Part of a small language model's weights.
Size: 9 layers, width 256, 4 heads of 64, MLP 768 SwiGLU, vocabulary 8192, 11.9M parameters.
Each number is 128 + 24 x the weight over its row's rms, rounded and kept within 0 to 255. Layers, rows and columns count from 0. Numbers have three digits each. The size before them is the row's rms in percent of the matrix's.

# layer 3 attention value, 256x256, rms 0.0608, rows 0-213, columns 0-63
121:121148108082109141076151126124140120140147148192129112138104057166128168110124114114135154122127110135176150132088134134158150175124131123144153142128148132088074140085129119134147123135157164
089:092117154187102124090139110078126119121145135111104144135146111136113145104130068142122100144116121129145179136180138143158121109124139129119111134055131084130170095126124141108103158108134106
082:150106073097080146126142136084143129148074139141127091099136145103132123176097122122078162146152145125097151153140124149144106126125132139084152120140132095077149121081156146170151111138140133
101:131115155152185092122125119145119112138096105068139129147127154137101112138117152120107085116114153122097108133121153139140092114131122091141053132086117100129160125162118153155135138112096068
090:163128095102149142107148133118139145120113140158149094121121096086115148169138139122107149130128161137186169097143100097166130110143158189123127134146130116127103164129147093111155145122114110
094:093122145119125093126135141159111158087099129143143089127138127115149147101135148108123174130142102100140084132089127126114108134121113130134159117159130140147137132100142098141147068109166163
093:156162106103157116156124139108130136125102127110119121105087129132112076146129133123135123138135134109123149115135127071104114141165132107167151120110134162113137118154148127181120151126093147
097:127129152103134116163116137174148160175141138140097152081091128134112130160134142131100142122164128121127126174139148154119102149099121136095165130108145147157150120128167118131134116134157143
094:117095099087173159136134117146131137166094142107193121132152154103077157131120123120179108148127114133132160137123127149153150043127087088142119128136155136108085140111123143181130122130094102
092:105137064120121126108141143171113142128121134103079108113137154083160130174144145161082133125131160115125153168160082149106124099108111090145168101137134131124121121128122091147121124138102139
110:171114182124100088173144120130162112131122100160133123121133086140111117145121107134091129125150128134128131110107132064108108156097149069081091131150124145108121133178135134142066108148119081
087:111127101094115110155064137120119172133116115179116126145126125149153145120111116085151153134111147105080109143086094095061140142147083167155195132150108148126117139108117096107143169132167100
089:123086187151113128129112130097145124091143167100125120153160112139129126101110105108157142117121116146200087092140125104105115150125154107150118115163138135136123144170104170136053128116129114
089:124121132112153133123070123112115118137185118086137108167161108162160141112111157146167137160091117104110161152122116114160148150156118115156058115112126098168116117132122135109125145136129133
095:112141141111136101152098152145141156171075122155157140139121122170105165115113120073105107128195147149176095101122140148150141143121125087150104131103128117121114090113134132112127123132129101
086:115141187182163168096130087085159088102156140147133092118119118105119127104125142084113148109103105120155135129183133135195142131111134173129142111129148139137075142099158149148154123115112122
095:160143116153136155111139129113116127147146139095122137111143177133120137087126142183138155138118122091163104121117109191134155158126101094141183103085155126091171146131126148128108101128163151
103:129142122114146101144138115130143163162139098140126160113123150111126115126082131138094109130167114121098159145178111164128118170139134127103118113095133096185164131126114129126160126147157149
103:154095144043142123114098116140104155148164137140126115129096125139096150150154095153082088156128146139141148141160151133116159163157089125194153164110140106183108098104108113167129132133129125
093:120145132120150094154112159152113106122092180113187127134134126122121147130126125130077120136127114117099096132151106093141143177155123071191115132134128185125134117150134128086149120149087097
105:105156145131140138105104087134104118139151148105140162119101095156106126081185173084102135135155119099132168116125119108135133112130155145100088128109139082104094125125113133088088141127090119
099:098089098100121101111084199110106151114138160088099114099149168116104138155096146134096131133146147128126134150136135111108125182110099121168135124109127138103155096110104129120075097124110097
093:143091097116089097160177113114134099123075147166132129152142097138136168136109113137120128119111153154129158099155119104118117095114143124124081142166114127121141138140139194145135160122129109
091:179129108185116134112113121145150103093147116111102134162132105110106090117155122164135130095103134074098152116135129163180129128091135137104112124109132120089110131159127118141125132146140135
105:122081117101139158084153121115144157105151087167137119121111126120122123107097102093117130146135145155141139127125125139131151162159121086191144114152125143152132157116117104108160136117147159
076:107074111115115129134120106113142123148184123159125150087150131129180151136118113110183135138124144141153149134120149116126117148168126136139135129176132109167060120054122135131156138134161138
089:136073140131134094133123114089116160127157080094123109154118161133159130149121060138093122140120133108127148159152099137094137188096140156103139129066137138141106105120098155118075114110123134
076:158139120187158098132085142114164148091096154096111135156140102101166139095156131139188142147128096140155068117123156144137143158144145169135121162089137139156134135129124135128142147129122127
096:117117136161139159129149136154118132118098163136151138161134099128128119124106103104148117125121091106117108108190113177128127151140138114115089139112153090116081130140092113110172126118115118
093:143146083119156131053160130152111119119155107144097118097119106114106152098129116096140129131139124155131138162096128141156134124144146112164109119139123158085092184119149105119160115118151128
104:066131106156114108137123129142139149097179122114092117110125128108121150148139119099132112110131110121142133093110125137096138084114104148138141111174125127177137165144108111075161132123082169
094:149167123135141163132163091121139101115156136155115104138137121153137080114146082125101089126171156126124110159131130114132096108140158147145112124074153158123122108132125145084101092140124145
093:113159085119128123178175128144162128113128114152134128117124093148104144126112081132139105130167136177146126093175163162145152090141138121133138128120146135160117102151139109103152144147140149
090:194137141104124089113134128128156145153145116123093113147122077103160109119154157161087118127148137077131142123155144160081129114138106144099162136110124150160143125165147158115123130152107152
083:094150083129117150129158123155109116121131143114098124098132087119106158088199177130158139145104133100175165147099136132070131117129132130162070120076127151139108126124107103121120172136128118
099:165184170097132129158091125150141127136133124162139156100113106165107144113128108093124126126127139159144100087100153061050123149123126128115101139158120132107115117131125123139081158140126134
101:125133136157125144152117128163116127121167108110106121159115138116124110100120121129160137123110162124128128135064134145070091148183134145134134138129114134157145138143139098121136133124163155
096:114124166127098149111126174126100154132093151109168109162144147120104136148094121126134127127121113137139119125168093161154095129144132155115157114099135133154112099124099135118179118137108122
093:111178123141139131127130116149124125119144201105130133108160050134069176085154139102171125118141100134162137129103180180118144155122150149166119111131142103108144133122082137120099136167147142
106:122112124132132166127160125132128097170106125144180151112116145140128122122117156148106101140123130113116147182138087168185135099128166138113181125084149084140118130090141127145150119126135108
099:130100133133105155103117138131133145152119129118176115166128104138110148147103134165106126125117125114132148157101091149100135196153124105158143128073129152125137095087089132114152119135141146
092:110168129158162154107111126124152107154150066107124126087106154148117162118082118097148087132133173119118163146121152213066127154138125112114110119122116119138141120099142145158177156144105109
107:118151120157134116140116137151102162148148147103090171097121120146099090129142124125113155122149163118137115167095139143164141117135124125156121122097140105099140102083129130106141125129123062
093:084121085098126115127125168118132160135112123129157113149130150130124121137108112108113155126143171102084106137106140113131125133159109138150202104143113144137140113132123101073129118110140164
094:129135113081108126154158136127096138130103143147122104128128142111167090181183134139069147118178132107149126145153117113104123155104122160147150146125127127181173122139138154125127059166161162
084:097138141093135105121171143154115145125089119114146122169102117139159135142161129150127152122133101142134116105120136117063114091122143120107110136109125132169117118118110102152167150098130199
091:166123163077094141101101135141135143114082120107100130141121086130155151114143122129146164130131164131109089102116090084119086215134150125127095134129130158125173096151121115157136146129146149
100:115088109098091149159152146109144154159137160128134161088147140116141151154124093174068142148144154121121157122142143131088141127152144125153132128189110138135159123150090131132064066150152208
081:145119142130078111156126147127151148141155130149124128140116104079124121119160096174079116137139171088126139147156123078122127104132168144081092120105121129100119125094153116144184149129119121
082:154120125152111099107172138158102112143092155149164151115122157119128139149077140070122097109135122161122110071122135117120139155117110126074101127138118092090184138144116166123146140110124106
095:148140095103117145103087125129111130119144100111146120169115152107079154106095085107146116127115144132107196143087097141127141129141161139133113139093122144092132099137129156117090112136135121
102:174153169092123146155124109131131126134130104106113113127130095138143144133130114154107078130133136105152151101167113113097120148137174115119121143076133142163127147167145136147137156136141193
101:117163105132151148133123133124129120147188124109105140130100168137142161082139088151161148143145137144158150140141153142150144077148140147148108125113123143144145166141152159140112144140121127
090:131129122131202126129139147103160135079109136140121123127132114101091131097121141096122147126124112131115116120195144133165117132140153153150071140129124113138133146184119137128162108117088145
097:099139120114153166094145146129138128161137101123145104155126120096139075099116130102111128131105143119076099126124101184156139130140101086093130117159112163160105126149123111124137142103112104
077:070110096126126210119140106085113140105135106097093098137135168138153092165149120166107174140147134138132123106142168145108119138124128101105110139113132133152116099130108109136139076149122154
092:134076093160108165101174127169118101140132118131074147124115139105138081122139172144152129111092161156151114136100107141127092106101116156096143139156123142110145113171136113082106104085142159
098:172127139125120142107148094180107133119168164134111147084123128114126104134153173106066071108155134104139120153063141150144094109108154131145135099121134083106111122126102099098105130127132125
086:145117149105117133115132121104125104130171123152108144133124111119095124096095154113145136133102158121130117106070128101203135130183114049157161150184119111104098168105147135162148103127134089
091:106114083090103153155126118139136154169151133157148150077122071124127125125150161128106179129124196100141121134116097139072132095130101143104142129151130134147154147130102127111112140141116140
082:111166108121084138134121169183140109143123102145127135120142145145141122097128137113092119108145098151110133095148133146195145110119130143101123094149125064105100118145096129125162150155131092
098:090129133176087141113128140119139171110121129142132122158152103115136134127149139146165163128154126088139127144151105114129109126125108160137185121133143155144116143129114106132135149144139156
089:124125084152162160146117146132166141154111122122138170103123172127130159126101162153138118145138182197154107116141106111124184138168110164095109105138129112156106168117147105124126158114109120
107:108100112119151116091162118100131099106136150102153105108142142117155158117143096101132110144118115140154159101177149122168144122136124118151140107099143119095101106120103139107151128114123155
084:147187137126142154100138086136131144102149138087094087139129103144099098136176135114145153149142171102107164065149122093137145120082131132111128128131123115160143136114107141137135152123157137
084:120167140137108138084155095102124111093136126164120116098138131118171115149118110126150128120137085109168072150175142124099127135140148113132085114133142146103129104131066105107091135120123146
091:116088140138170126107144130150142091078110132115120125137119096139102178120123158145146144111059108096062139094123126115098151150147149154141104130131138177114177133138140134161111129116153134
089:109165146104132139173138111157141108126164091107105135142122139130143157138139130142128181127110154093105142073097116128114097176118111138168137147119134123161186143127167117128152113149114090
091:120114118095131113151123125089131139144122077086085143109126120152104143138122140150115135100093151146102134117107109135134121112157100074151121127139144129119136093144095121125161119122096093
084:174146097147160126097154190093160116106119142131174132123102092144137075108100142106150118112124132096097150134112132134154144145122155114120107127122118078106118148135140134121080110127096136
082:133150150140104139122143140121134130114151130145134145132143094114134132152078162123157143165138155092137111180161103104117156105157114150156149117141120150136110153131191154151093132132147114
081:134116117148076121157135082072141072116147100134108113141143157126117137112170104117067119142126113147134145140153114131151146139103154168138106130180133101105135108162139122123152157110115152
097:104139110161109146135102080140114119115137096097131117115134106118117123126131130097128084129134187162136135124118116128156071156113137144100138129133129125163085143081123136124086169089165132
089:139114083144117131092156136109127175106131144158092133133104146143172108120151135135156128160144169187143162113096149111120167170155114119127100131117099114126198147117133139142147112130112126
091:098127135131092088160113150123145118133123111181150146144147133120125178109131150156070149109160075075141121122185123132186139154106133119171106139119135098077133113130155131139170147144139138
106:114134136116117150148089164123092134120147158131091111144108099135133107142091170104128178107136090099157154128141147104156091120133132155153132117128122156148115164110145110082126147113115107
089:139085116106109124121132129094124127151113135202144120147128161154156127092110129119118114128108115086088115155104153122097162114139149078124125142164144128091115132168150093169110089108124132
084:142173146123142133096124121102140135099154116130106114131098116118125123144137149128123097140100125080141141156098106131140127181148091127164136118116143102093149133148096138112104068115091095
091:087125166149115113112115128156075149139157122123150125118128143110129140122143095150116152142096177148123156076087118153179145163092091150126162128123130100158176175136145135114165206162119124
090:124111125119172130136159131145135094141132082106141141123118132119131154135122130132170131123135157112165133082110102151123121147078123122140121121087124113159128189109169160141123151114123123
088:117109125129094144127130103117142145132104119141127131148125180113145123138115098113121123144142139139173135145144141157117133134087149100090099127100145091134074097135132134163126124093153127
080:132135077143166114114059165181151172120126102132126131063132152121124163109114142129092131118145128112148125104141129120146139130121135101096121130062128113124079100108112113165124079150129084
098:133097116160133119154130140199130112102114070067138161093133126114103160115137136117123100100155114191134128110115110153119102199110122108153092136088142113132112126110124120118118147157099157
089:144150170142132132124135124088130064088145128111153157113120143170150154140130123107109169138144157185092132181114126143173106112141147144093113130159128100150118119122131150121135173120160133
081:154123147089126115094130096136140150139153089110162147129132131116136138139143096128120097122153116173106149148099143098074101087166126119127102132131129140132102131095083127123126149141134093
092:164140102096130141122169122112132157144096150152178101107125161127133116144126142120119142147102094106129101114135145155123127138112166152100111120138122133131114133175100171125127135078131143
087:137126098118127108107150103150144144112110082142078165056134109172116095103111136107197106120154122156128122123118156112102162118149158123082138127140129124141121133089087138088165096164077136
096:134157134118129154106182077095145090135136163115112129161119123128177141133113114147153159117132139134106119151099131107094169108182136135122135128157126188136146101141144157126138120115150146
086:143161130109159107149089118114116112092136172123087161116106122164136116181153110102154107129129148121104099107101125135144151114151143171121129115140135102130132133082100086136137192143118136
086:132120147098152152129145161155117089128110161149145129129127162114177111125134157082116155144142123136121176126118112113135184169090125120122145116121149101113144148110186099119162089145127134
097:134135137124110141133115086162095131099134128080096128132113112115109093160125106142098089124120118159129151167131136114108092172134099118099130138160124173141121129108099117132108127128154118
083:136128162157150135138130136108088097101085116172136119113132136091120135132099149160144130139083146057084123167160133125178146076137136158104129123125138177125141143128099123128141101130159187
116:163131103105094143151093133140141159137121114113091101174121107111148106116130133126146137130114157107091178115119144138119121176114124111132151134156129152091121126125111146124087092121131153
089:158145124143099114139105124104078164152101117112153114145163155139136109112149123141105085135119154171143152164125126137095124128137116125147122125123124121146107105160134181147135168123086131
077:126136131170107111095123138138152142146099122123122137118111123077139186091137119146108139149102147115081124148109150109156128136151132163064150127180110172140141106125131122145177077128143127
095:119104128084121127115156136085142129135163146132156120178110102090143106119086125141125147122114119073143163156134126112159140144119125132130130123106127148090087112161152147104110116103149147
096:149127127104150109202081181154153100132115122102095130151103106108123154113108151123115149107080145066132172127109114105155115148121138139174137126121129080118132117131153111122130101128113120
095:090113145102114164134149103165130142126082118166109109152170137113148129119156122157159151155181117103157200118124137117140148094127166181087132121108128107139169145114155122126175136129150166
089:121139120146136101121120140109115115109098139123150105112150125124121139117153120130133119104166131112113097128105133118105105106121122102148167123154116154119111123094089110118127136109103152
083:131118117122113119109127158094127132148136144140111157140141123100136122108071094142104129101117155091109139134107129100172140133154154098136059138121131161114126151152113141117162122118123103
081:120134119136131109194064160146112135147098138141108105188131147171103178131131130127118141123079147123165146159163112135145125112091106121149170111087139098116116128190157151129116093131107116
095:143145107098124109187127100123156111108099152132072113162114148136130119179120125070116137120172151142098146126119127121101097102123145077141117124125115161125085114115153095154155102118120134
087:145144110141125161142124094177135155144085123105123099135107126146092115129158134172131158158148102081096142116094140172133134117089141131078142112104114098124138134129133118157140058109116128
088:141164147108146126152115130045149112123122156165127107135123113129150114106159149118111157143104122086086158136125111180129132114120170138147195120131123093088147169132165139150118112114125137
083:108081087130149115129137112147135147145134088159103129135115140144088162149083124124123154134124092097196119147151120158142113087154127143114141145148138109147109121123147111131161106121138115
093:115155173094128132126152109073133121137127154092124091151126138146132089158125146121145100134181152171129134174133127132057138110164126108125125123166134122132093104133157147134100127123082123
099:129155127116116119127088189080128133102168147105085113111117117126155122119098139105119135133126159122109128135098150097164155126162140152139142100183109171144127112106120095093143120114144137
098:135110109136108155112159096128146163127119115172118087118123133136159104124124124132143097142112091134181154141159139105093123125170109131118100143130123143061118145138104122112107113100118169
083:130127134112088143137105102133146132137132087078129108116147090085118196109169147191106130111154113143136102114127134156171071137147096117103180138111135154148120112122106116142121132130148124
090:134168149145171086122092122131145094169163168097115120136103136152129105087122118102118125113149138151094145114110126146114123159127173131100112131152130115091137180094187127099133098108149117
079:097095143151112156080137139101127155121132158172134162116132109138160111124133072151163127165099152162167088145107138151181127136117135185087150119161129135113110105115114136123188091130171133
086:097135172085141123057094121180169148105107151075064140081124137153096136118104157147133117143136113138118126137116139127092163172124136150125155106121115140167143101159179133123117093166130123
087:148172132132169152138098157136112072081084144098117128082114129126152070171141173105149150098092117105112132160125134107147114117108148170149109100105120119147134132170118091099127158136134165
087:130158150122132114141114168117146137143123144099166100119147085083109147134117168160092133129131043091131105122160139131148134118106111117120134131135132118173104120138153150136115131130126108
078:131118138130152112085101121150122115161123125147102123133112114120085131078145126153141150163149129153151176139156136151101110109120122104124136132108145105116145122126168118143193132125140115
086:095114160170127106097133146126103138128101103100181130145137150120115118123123128155133081130158083174111114185162121135116109140110134145125101116111128152084157112139074150138064148142130152
095:105102110120116104133109086169104145131106097106160185134124148104065171136148119136139113110150108151145111141112126159114087135129107059121130147105139121121129131117136132152135134151114103
090:135114123122133129133141101074103114111138153123128100115113128165118051151145139072163152123099137116157113122141156120101140095146148115157163119148121155161095118124077129113124129119133143
079:143179069093142132160143104107116141133099096122094116141133147124125153119098138087137100141137197152153163114135126147148109153099130116132178134124116094109082150145143124158117160117101110
088:142090144091128144084136140063138140120142171182159161145132127139149107138115090106071136132137074113127087165126133126091166135121143120148142128165143110127114139156180139124125133112157093
080:125153148142130135142133132130133122083116119095084122105126127140138159152108175139144145147086153096151108111118132097106130177144131153128142133135120138129159128149156118136109156158130158
102:105102099127129128149122070164129154178092123154128138164146153119132153134135088169106135149115140114139133073137119155119087159098143089122112133103129110118120129141129144156126120105123131
094:168147074124151167144150168129171129124071123133132134132109138103143129145097135114143122139100097133108122155120133111065190101168147127126141145134119140128149134131156133126130052130113127
092:135158105151136133092128136073144130084142146136091123091109144154161130151124133076147137116166119180141089153105129113144122125163153196110115125158124126116098110090097094091142160137120160
094:136118177091157102160105152105113134162175130143157092143128110149109145147095161103123124122118116056147170090131138126118132120081079117133160132103114103136137156112122142133078128118136120
087:093084124130089132070119095113089145101135146146146112129125146121145096108132134132125113147132088127130100167116120113114091081121141137122100142161136103120109110132091115121124171113130146
093:168108127132087142112133118133118160132109102146127148098116180109151147128142093136123081129160159195137132129111136141175136135100117167067114107144127140137118100115102137156160159121145149
091:100153136112140146117120141122171121149168127122093149076110134159107122112130112152161113171129165197116106141123130141162135157131102182106167127165138150211099106110139136106140130138109108
100:131118174119138178137127150118165101111139136118141123167109119115143136158083126141099123114090124140145122108180132120152157118124106148106146116141133144098132129082090129090112141116112122
092:123135143169090102124110128138118141079119128128073129177133123135123168135163163154123099116152137114116128097092113180123092126178136110180152129103118123107142134111101088137147131139109136
091:127133147104090151102127121103123152104117130099176142094164136150169126097158119092156147167105140162069109135106089080164108137122163134106125132115129146111123130140187147134106149134128106
090:114123182097094167095106100100134108099193122128143159087146167152114148069169125151180112134073147141133119123175115099119114136137117100140174148090125091128161134137138146099167118121104112
098:122110127119095084121139129089139090100162122131132123125120123119133105084125098125138120127103114159167136126117144065112128164141117085110143136157145122127115066154112126118091130091147131
092:130129178085086104113114149098137141136096072134109133105155092139101152124140136116129133149123140124166100079132077105182125090147108131129140109137136154140147105115159118095118156140142133
096:196070097100101149123131102121107185135127110136176125133114127113097112145120104114126128114142117119108140138160135150135133083111114136098077114157117140126125137145115152126123135145117137
096:144124137140137124194101135172109141100123171138122153108140110139155108166089136123103144132146147118088144111082144175107131108111120140132129151118116138135154153142140188154117152122135134
095:145130124080122107131155118168133107113174105085138165088138148172090129138137119146155086149149139194139106152065144132137157159148108148152147139125117113108138080105121090137138134136077119
097:173140113112099130125089110156109125125134077131095141119128131152090115143149172099149119133134120170161159143119129099099122181162152130154137138089136131157133100070139120192114117131132109
097:114104144166111149178119143128141150147173117132098133120123159133124139115151162116086122148120078142198147119150147111117136144162185110185132147148121167146072136127145165113115127139107123
093:125110139141117104108133130133115141161125136148123123170123158116139168117119129125129140144152175115075128083088127139143102055143134177123098127128129087113100150114119163143117106150143140
090:133105083087094133118110146122121104090087128087122130129141138161133102161144106112134139145069161143097161131127153118118125118106127126087095152148113155103147148145148126133149139122123153
089:095105114139166139095150133133113126105131148157137123141137150111059139114128184151123157113107149101153150095103135129084141075132165127117134108127129112090161149140147148102116139085111120
102:135102125137118152135107130128105141156136175105066085135109135149156101135125154127122101101102179086135078153071127138115122149157153116112092157166129163124119108130126129130144113125122084
095:120119153153117117150114083168117111069148043133103158128156132108120145074157117097113126139089148100091130093143110118111140144144127076096126117149117132123116118106106121150169081125150112
095:151180115147144145112118187053117127198108103119171131145140160131126138100124137125112148146112105169136117124119121115210123150128100176099146109124127158147161119138178128126109100149142164
096:143100157146148113123109147125116127107147139142148092136151131105152096109102070150132137112131104126110124163132084127152149139144162123114140141181143093161143170155130172139100128131154141
100:177119131106136128100128136091116130089140170140185131155112152136103062130162114118161124140149132101105151159124147122099111113120099092088136143085140172120103178156081135123130108125156116
104:123104103112131182157126105120118105117155114122149114134147140135123135133118122126124161134146111132156190146106153097136095104095142154133178135091121145077115122104133119135137146144168136
115:111142113156166165144155133136131132134094108122121160122140187108131174108143148168111109127134126096183122129082108102069117121121145116148140110109128109135151164120101125133122170144135110
097:118117148118118106110176122121162153108122141134143140135118130132116145126077133080151096119134140130124136116158141093104123140107147097170117132082142132102090121159166121095143171124142148
099:106147133126118104140146133131112119173164163125151115158117104161122119094154101120132124143148148137157111120081150137115197105146108136155092136137132090065126155129125120086118066108117083
090:168145113127115152118105146125123075114093151148114106112121161124120107131098133091152130136111133129123095167136132102117142143136136156130156159136127149183106129084153147124107099144155119
096:109154134112145119130125114117111109131159120121099127130112119129100129113156150184152091134142169115146171127136128110123143090134141122143146128123123134094126098096128130166100130134103138
105:130153147120076126174107101127112125148154115134155142155099170121077148146114144153155110141090157119132211122105134089149157132152100158117119143128129098135099117147132177147161179155150115
091:115111137151167143100130104138108114150146149145127122093104148163131090160117112151155129123117077147126145108202127156164114134101092149162098136150124105140106101085162121176147066126117114
096:144128144095152149119122104172109143097155130113109114142108103125118077126097173115106109109118137119064104147132136168114116100127147168111093140118107133106161162159126151126114093119115167
103:126128116105148147127132128143130169165157126154156127093121109117112111125098171151179119173135088161155159140098157120101122140151144160127122086135121094161134136090161095126137170157136144
101:126071137161140175088161106099136145131121168144180099114144137131165127126153167139100113125127142148138118156125098153159089129135150121123144138126133099084073156098133182127130136131126145
091:071116138117127148107111131125122129080147095103142154128141163154168132127129117086142119121132145124125168072112152160123106137143142088084106115141122163086098124115107130104149116120146149
095:137116109104121096089128133118157155108140117111161104145110129134056093144063140132128117091174113177157152157142158121150166160138086147135117143104129088110090138132175109114129167116073165
095:140110113147140077104181114143117170130147106112117129171128092147105155092142126090127123142129118186192170161156126162130153186122144132128138148115124141132109126136141113146124112101134092
095:108149130105108121113125156152157084142128127129148144088143125162154121134170109088129131142170123102132115116140103130163123136100149072063157139129148147110112152165130147092128135124150129
099:119133122083100096114092165193123122131094116172114116137107203162117104151073126146131136150158127204148114155093157162120112104135133132170104152145145121138141129135153109127161119142110121
097:096136139131123113114170121100129124101076151102170114155161113135158114185086124133080158127136158130079108149130103147138110116087101179110139128118123119111146140110122131119116108125096165
090:143113157118128121109175129119124117092112115147106148131146127130107187078138133137159115152135111149128103127145148150081157127097116092152083122103140116106143158102153169137164082128141122
098:153117109124113132155110119112135115122148141123119121119110090142141131153128121050089151131133119152098113117158174091098150127146133170121156119160122136158173092111121090113126103116119131
092:165076143160151091146114094138113108145112144099095098123121113130154118138120132105096133127115132117165129133136110169110087102091129116167183118118137166124119107136122108146107112121133116
094:118110130143159091099135146153114147145143175144138131147118155104116141155143170137125122131098140098119085101102121158098112149151136144121171115172128143142113136132123134097164112161111137
099:112120116142135138121166099156132116125097114151085118189144135120147134150173104156068155130130130130158124098094149082149109126153098103138179132118140122124124146150129105108091142137137122
092:118174138112134107107075159149133111107099112116109119133149165129154155110121153111102117112114115167104124143090125096131068185092106105105118145116128106133098140171141116143099144151134125
098:102127120079117143096175111066115145102114110133122119111123138107142105089123116179170142110155156106120117154122114094110096122107137106133103119082113118117115116093103156117136171109107085
093:146154124175135158159125135064130158154132092093132104140119104135136106116147131110132164133164166143126117147115122124112132121161126111139115130167126166148114140091134131132111136148131129
095:124112095144161113156138134134138096134136142114137155087107127130108094130193107140074153120109131126134137106127111088138143155169114144169181143131134141122134120149073127156106139138142100
089:071111084113102146146121152137149119158118137105134125132111113137112122105108150130155137122144114133141122129039131126115167135165153106105114099134123170111176101106106106111098106127101110
098:111113115100120174100075137145124128096118094130099120105129137122161129098125129090104097122140143131081159091158113139112119145098154102140111130125122140133176107173105092124081137144113126
094:132137103092116124110134102080133144122124079117113140100159108134141087171153129087150148140098127195134124105129126146127078139099102135149116123121116147144111103126118135139121154141109180
090:148107101132119102149166126094122155155115161134125109117119146137163089123108114127089159155103157124084133143088132098144134107138120186116153114175130126147126107089122110135139121102132132
096:155115137119169150127144148096135145098148131141119147123143114106124084157117086103102134118110141112128127131083141174156099141094091121129099124149129142183093136194105190098148138150133120
095:143129099135086122093138158113115131113108174118141145176113175108130112154103132135124135136152162111093139115126124092138125117135105139151151127094134115126133147100093125102126107150133131
095:119100121145137118117125155169117120090112090124180139105127117136116101127126169136096114121149090134108149153171128157096101109157147119146124137153114114139093133115096129130139127112113142
093:103109164133124131096091153135154123133107155147119112150139124095121117157106148149132110110126147068102085153145146154169117117093132122100121128115141107134100148131174117121132142139133118
093:113117154108110085132101141147129128125088083129085142110122106111142118150100107118121144094110121107164149095110115122174130106153140122150132114116124119146131110135152124066190091139156152
106:130143120116090161109181103114139141181212131113120127130106120142159119121096173165157101126145122097114141151130152138119141114183132098167112118131141143105155145169147146097144099121105091
099:109110152135131122143104107173129139120106087141117149158149120123117075148134133128126131139102153183121121107142144152154091127175131099051101134131135132161134100157172184139103064118121175
102:132132144137146110134128138121125087097152082115110169128141127097151134153086138171088101124094122129169141152135126118117146140125151137144145116137123109128157093111160100145144206125114174
095:152140117128121128152119145110110148146098116136110130147157101124069107162135144163129106116164118131121137123133112151091130120120104120122150139114128108111121183087137114106131133121125083
094:079160139116143128144114160147124079131125148082108134149143128091152130149095138171081088126123083147102117111145126106160136114092115115115112136123143071149154174083153119120167128105124167
092:137131112116115136193170136089151149151145143141156147090112108149112124116181094126107126139084084082118131151140127151121149101104147084133124127127125137135155166135141147138140111099128110
095:120129120096139110155143177157170130125131081112119134121132156129169169122121112139102120133108101153167115131105115142119083128156119090152134121128137149121140120107137045124138167140123102
093:107157149138111099145122143116124108095156151098104123161142152112066125102123111149109105133118126127110079142138118109124129162121130104108144139128128103134116106159131070104109130127129120
089:132142116100150190128149137136156145153118106139119086152137123108132113118100140144177108131095146154148136134115122147117127143093147160115124122122128144113153127146134131097101170159121160
096:104113124126119095076112131157130095114106132118111147071134183108107146123119128094134115144112098177168147154110168113058127117112164103140132111135126137132145113109108160110157105131115131
113:121095160136127123125118114102134178129119150132120098138123106131140118147146141071119133124129143091087152125123139177124147135156129158113149096190133124116156145137100150128168115123141100
114:095183111130109135121119110129148143113139113081118132140124091118155122118081133112127144156129157140169126143182131122117107119105138143149143087106138177070062118128090117162126115112119146
115:099153141140147130063138175095125114136094153116109112132105127110144124143098132126140149126177127175107150122130130117103095098112142150143134127122118172107141097124206108149094129116128117
130:123154144159124140122106153112123094116123122165110115167149155095121107109135088145092119155190138141122135141146117147115134125071112174129143121124127120164096107137126132152091117105122105
114:135150121125110136163164078117135146188131151108136106109125091091157104084107149160137141090117124130085150146115141155142107107077140159124092132059134146117140142098142125165145120127132136
113:133146116117142156166107155129137125149130128145122139088130153117129115126123108124161121111109132080148136105169141089145160128131145101144142120109125148168151141094125105128160125134156090
125:160116134138119170124111156122135121105122168111128154136157172122167134141145147082143102127148145177148151139149137144124139120155154104125102140143126117130116140166170113129110112121137084
122:123132135123123130153128113157121126077138091090186106185135144125107112107179102112139091139159116155125133129130116165138145123107142115096132120140149112087081143160115127132093141152134190
119:148142128078126079102088065098105108155139138148143092121124120108120109077166134159087152092156121134139178087145114169127124122135118131130116111146126155173124124092121120118121101140115127
114:109114170126102116127093128113118121106128130153082132124130164151090128150135138147130124124100145146129141131079110116117117110163159146186127152149110157136100125145144137157091117131117152
113:098100154101109129139123121165116140116135158155146144121140114094143083081150127126091159124083126152130125143153138134152162107089193119108134146109129156116152105117136127117157118119102112
112:118106115130092087135143121116153175132160083123127135146162139113155146133161143126144126128157108125098119127123126123130123123117154105134123137108143073118077151136145111135115122131145129
115:139135112157145163139136123115160121141135157130113120117118117136080135149138099133135087111157135103124150123148145151173107099141153125166123143110121125150105092106158117118126159133117108
121:100139131132135093098137125099129140119136109149097115109136119143120118169139142104135128130147103188136146120142149145093139131105121159150142154126124119123122143128125074149125084132145143
123:097126101115136119115168130127139161116096091088106132109175155125173187127076140104114129147094093151123119151122115112129157128142127086136133104115126107107127106173129125085138172121126087
123:105150125153122139165124164128144123135136150118109106175151130121105130112112117110101179156087153142153109132087133115152164176099110099140152147105123113106139133106169113108140095127135139
114:112200091088073110135146128134111120149116128097141145074156129099148152138090134120125140105122133120172114120174124121084091153146148154159123143139126154108109112129097081132115154084136109
126:157135146133095076157165131110124108133163105104089152164122148139134123153098101133111111143124126092178138107142122105155142142126080137176139123136133117140154138102105104112142121133141132
111:115169136147083114171147144096155098169123137133142122120148156133137089085104117136104186172145146095144108129163115102171168164118159119108155145130131088103116110118102135153148170142152134
119:133116116113139141096177162171132119079121153145184109115129111154126153182114114124136150143130110049089100143130142141094165124176149090122119109112132101183101141101110119123191171123162121
122:113092115087157112115138160170142174132149120136131124153135158133096129103097114161124101108107140124135106142156137122092143112143120114120105108122122129138116096119179136107106135108129122
117:134140173143099098145142115116139110155096112136096181144115129116121142170141114148163143140163198114152100101111145086147130149146130168157139117145123114108110107151121165154159115139167178